config.yaml
num_key_value_heads: 6
norm_place: "pre"
positions: "rope"
attn_scale: 0.125
bias: "none"
init: "normal"
init_std_down: 0.0
decay_fraction: 0.809
decay_shape: "linear"
train_tokens: 1228000000
Each number is 128 + 24 x the weight over its row's rms, rounded and kept within 0 to 255. Layers, rows and columns count from 0. Numbers have three digits each. The size before them is the row's rms in percent of the matrix's.

# up: layer 4 MLP up, 3072x768, rms 0.133, rows 424-443, columns 0-63
# down: layer 4 MLP down (transposed), 3072x768, rms 0.0697, rows 424-443, columns 0-63
up424 103:115145094172164161104119143149151139118173101094136122093152155126142116112134107120116096120148113127156147179171131144124122117125117158115168118106133105146103157121082174139121112117172087
down424 101:121166113143161147067107132151151142130081165169105089109152160149126138166134123126164155106088144119116135123173113120135096104127173095108139143131115139132160111118130163144120119111099124
up425 103:098117109101167133154133097146095114120078150152108161101150116080135186139119120156179135105127136164152122127132105162131120102150137115119160181149134140097118118131168125141131139150113121
down425 103:115141137122118147181165170137142114150166103182102148159104164105078147105128132125143097132091113139111106083166157134172110131145088136145164152151148111097133144131156121115138095154108095
up426 099:096120152136146150133153148155077162146127109148129179104147144118066135106144160125121128134145125078168123144128123121111123105136122129072092129086107144187187126127120133129116180135087153
down426 099:117168090105129127150118140121113139122125127113092108117131131107088120111119117143097157094166116105134122113135086096143106117167113131126160139159172127159090138137119141132134138099177102
up427 108:160082052180146171115104125172096117137133149119106113111121136119099107091145154128123112132096132121146113121137135118105114118134156112084129162130088143136175103136149138108109128115090153
down427 109:141119120173079158130124112132089128100129180174135083134153132137160134130135127123150103116116150146135149110092127098182110115170140114122165085102117144116161128156122118152119140150124124
up428 101:132106124101154137166175148093144088210070125140151119087135101145125117161139127143085118115107137094136153160111116065146155132145111108141123087105136124150128116203151158098135100096106117
down428 098:094165122159126166082178132134114110140120174118124132134102147124118149139121101117105109143146105121137142136137115144161137125147112135113087130120147149096152154103136131126113164136114140
up429 103:134130120097084119149120112150100121135114146105110145161125110106123153134120131099116152120132107143090102124115111108102122117118122095177175116144113138116148133163139206150100125118070094
down429 095:113148122134147135117125081133139136119112126164115121100108142097164162122117126129161138126125080130116143144112096132140147159125127149107164113102156117123104110108094125126122110123149090
up430 103:093133112136119142181131102115098127151138128157106115116134087126147122126110151147126147160112113129111131140154148112137120098160062126124148124116096146127151130125124153125141150170126124
down430 104:157143137175127150143123120151114131128159114120145075134121116087156124121113120075107163150130105159127149140134132151134137097141106158093123113134143131151127148141067164120151088133137114
up431 095:115172146130129147121106165141164174125129131122143117159115178100123133142135128122106129107147167114125197118115152095116127118126139119140117160123129143161138135144156160184120118115097115
down431 092:149108122076128110137146118127097121111123159146133136149125148110125074122099123141114129128103117118145143118140092153143181150090108157129140097181139101106142138121073077115119135106116111
up432 092:109104149086105093138151177138147085136135133150161093111086150129096144103128143102103111102122110132090132085102140116155158125131141116155126135113083118139113126177122162140091107127140126
down432 092:148161115103137137094117126141111111123105111114146122148137116125083123124123088163081115111123157118142110125120117139096130143132149197079162118076168109130140118096114149119130103129099098
up433 095:162101160110103111135123173131148113128167122169137127126119140101137108205132107142137123135096145094138119149092140120103136136102127114117118129126146102130119130085133113118136113138117122
down433 092:142148175088117112103131101151154121140111179205136101098150144125113121114123127129113186127153112127135119120159119120169120158128131149162139110121131108101156131091115161161138153149130145
up434 100:106068129145122162153117100125128117095111165103105139147119120109136186144170083158166096130103121109137152157125121190117155148135131150131137096162109116139117104132103106157105104151115078
down434 100:145126167092139143124137137125155153108167116142154131128136121116131145130168122094108129146125177167134171112131104094145145113174140107136123160126134128176143104147115102147140104081127116
up435 101:142113100127079140176153149130159147127126092102109117132133113137097138116148121136122154131117066140118143128124117102126126091123171145104160136167176132109125126141127123165113107131110130
down435 103:087150167110114124127181146126150169097100132137101132139142090155148134119153155137110170116170124122124124158155139089130140130114098139163143098163130117116150134121143081187146150156183142
up436 110:114109139184148108080135138101178079098173120083172128124057086132124146125168135113132073117141116142124149126086103156132126128160142116192176120091129133148154157104082155109163132134146115
down436 111:149119151147104148075134091103126079094072099127121113148104140170133120151152144158133158131134145096134142123127085120142137124152176133137081120142123100128191114095091111143128139137141088
up437 095:141111113122144107083146096105150146095119142154113107164155118129130129125126139123126098133122201100123104183143181116144107155135130098151062130112163122117162087147156069100099121132137108
down437 094:161165075201131132133160118127123140161160113118096080119106150123120142138147112175157115091118082144123179080101109133160114100096132147158153144123109133125134072146103127137140159134148123
up438 104:146135153151120156087150133127129129110130172117135184117175076117137173121114098090090142125137130102104152069110159151111144097130151129107119140159103126111131159126115100127136136144118100
down438 100:152138125133081125111107110112065092094137121092143159122134128107075173127116135119119119125143132118129103100122113154117129081120149144100096141142134136152156160125114185165146168122098128
up439 101:134139115141126138193104155126159131116102131106141120182140119099095154104111139120126110129141179142069117101105107118137112144114126119154134118157111121122102109111085070134118136127173078
down439 108:127136093094132128133137152157161120112088129089129158106115137136159129100137133122134098131115127123106097132106093072141176142103113152145147129146144158160118153122096134128135102133158144
up440 093:142123122115121119150123143178132119120102101110129136133125140175080178109145112126101114150165153144122112130102182104126141120170108110152136131131139156136139134128106177155113164101110136
down440 096:173177091103141121132101106145134129135120143130140136132164120115073151154097079123126123112059116120129144103087100140123146124105078112122157146131120130138133110149130168072193142161092185
up441 100:117178058120167121177124130108155142140121123102139143114122097108120100165111137121115167138112106125140072150180145170123122099092102147156168112133086110082086107096085149122127145126146159
down441 101:129191126141093154127093148140130103119127118159143154125131120119131086101129116150123117113099094156137171123168104108136123161114133111130159207088134122125130066180124099108111139116089136
up442 095:189116106162164114122154101137151126143136106132153132154188129099102133114094153131122099106129129140143130143120162137117162131107127152092100082167137133105138122146095135118144147136151137
down442 098:110137116121094138087106131101087118078123116152117118150143101121143121110162073102130131115137123112102146156114118128120077140144119127111174110105139133152153156103135111119160069166141130
up443 100:105153164151127118166141124146135101128142103137124128131121107087150126119113131177152116129109131137123095139137130148038114139133141121131136149115141132124146183085101112129161150133153150
down443 103:104198135119085117136152129104125141120117129167089135096166119138106107125129126134116114144111078142103110093103121114138165097145142114127117102121101147113123122155109114124150124121126150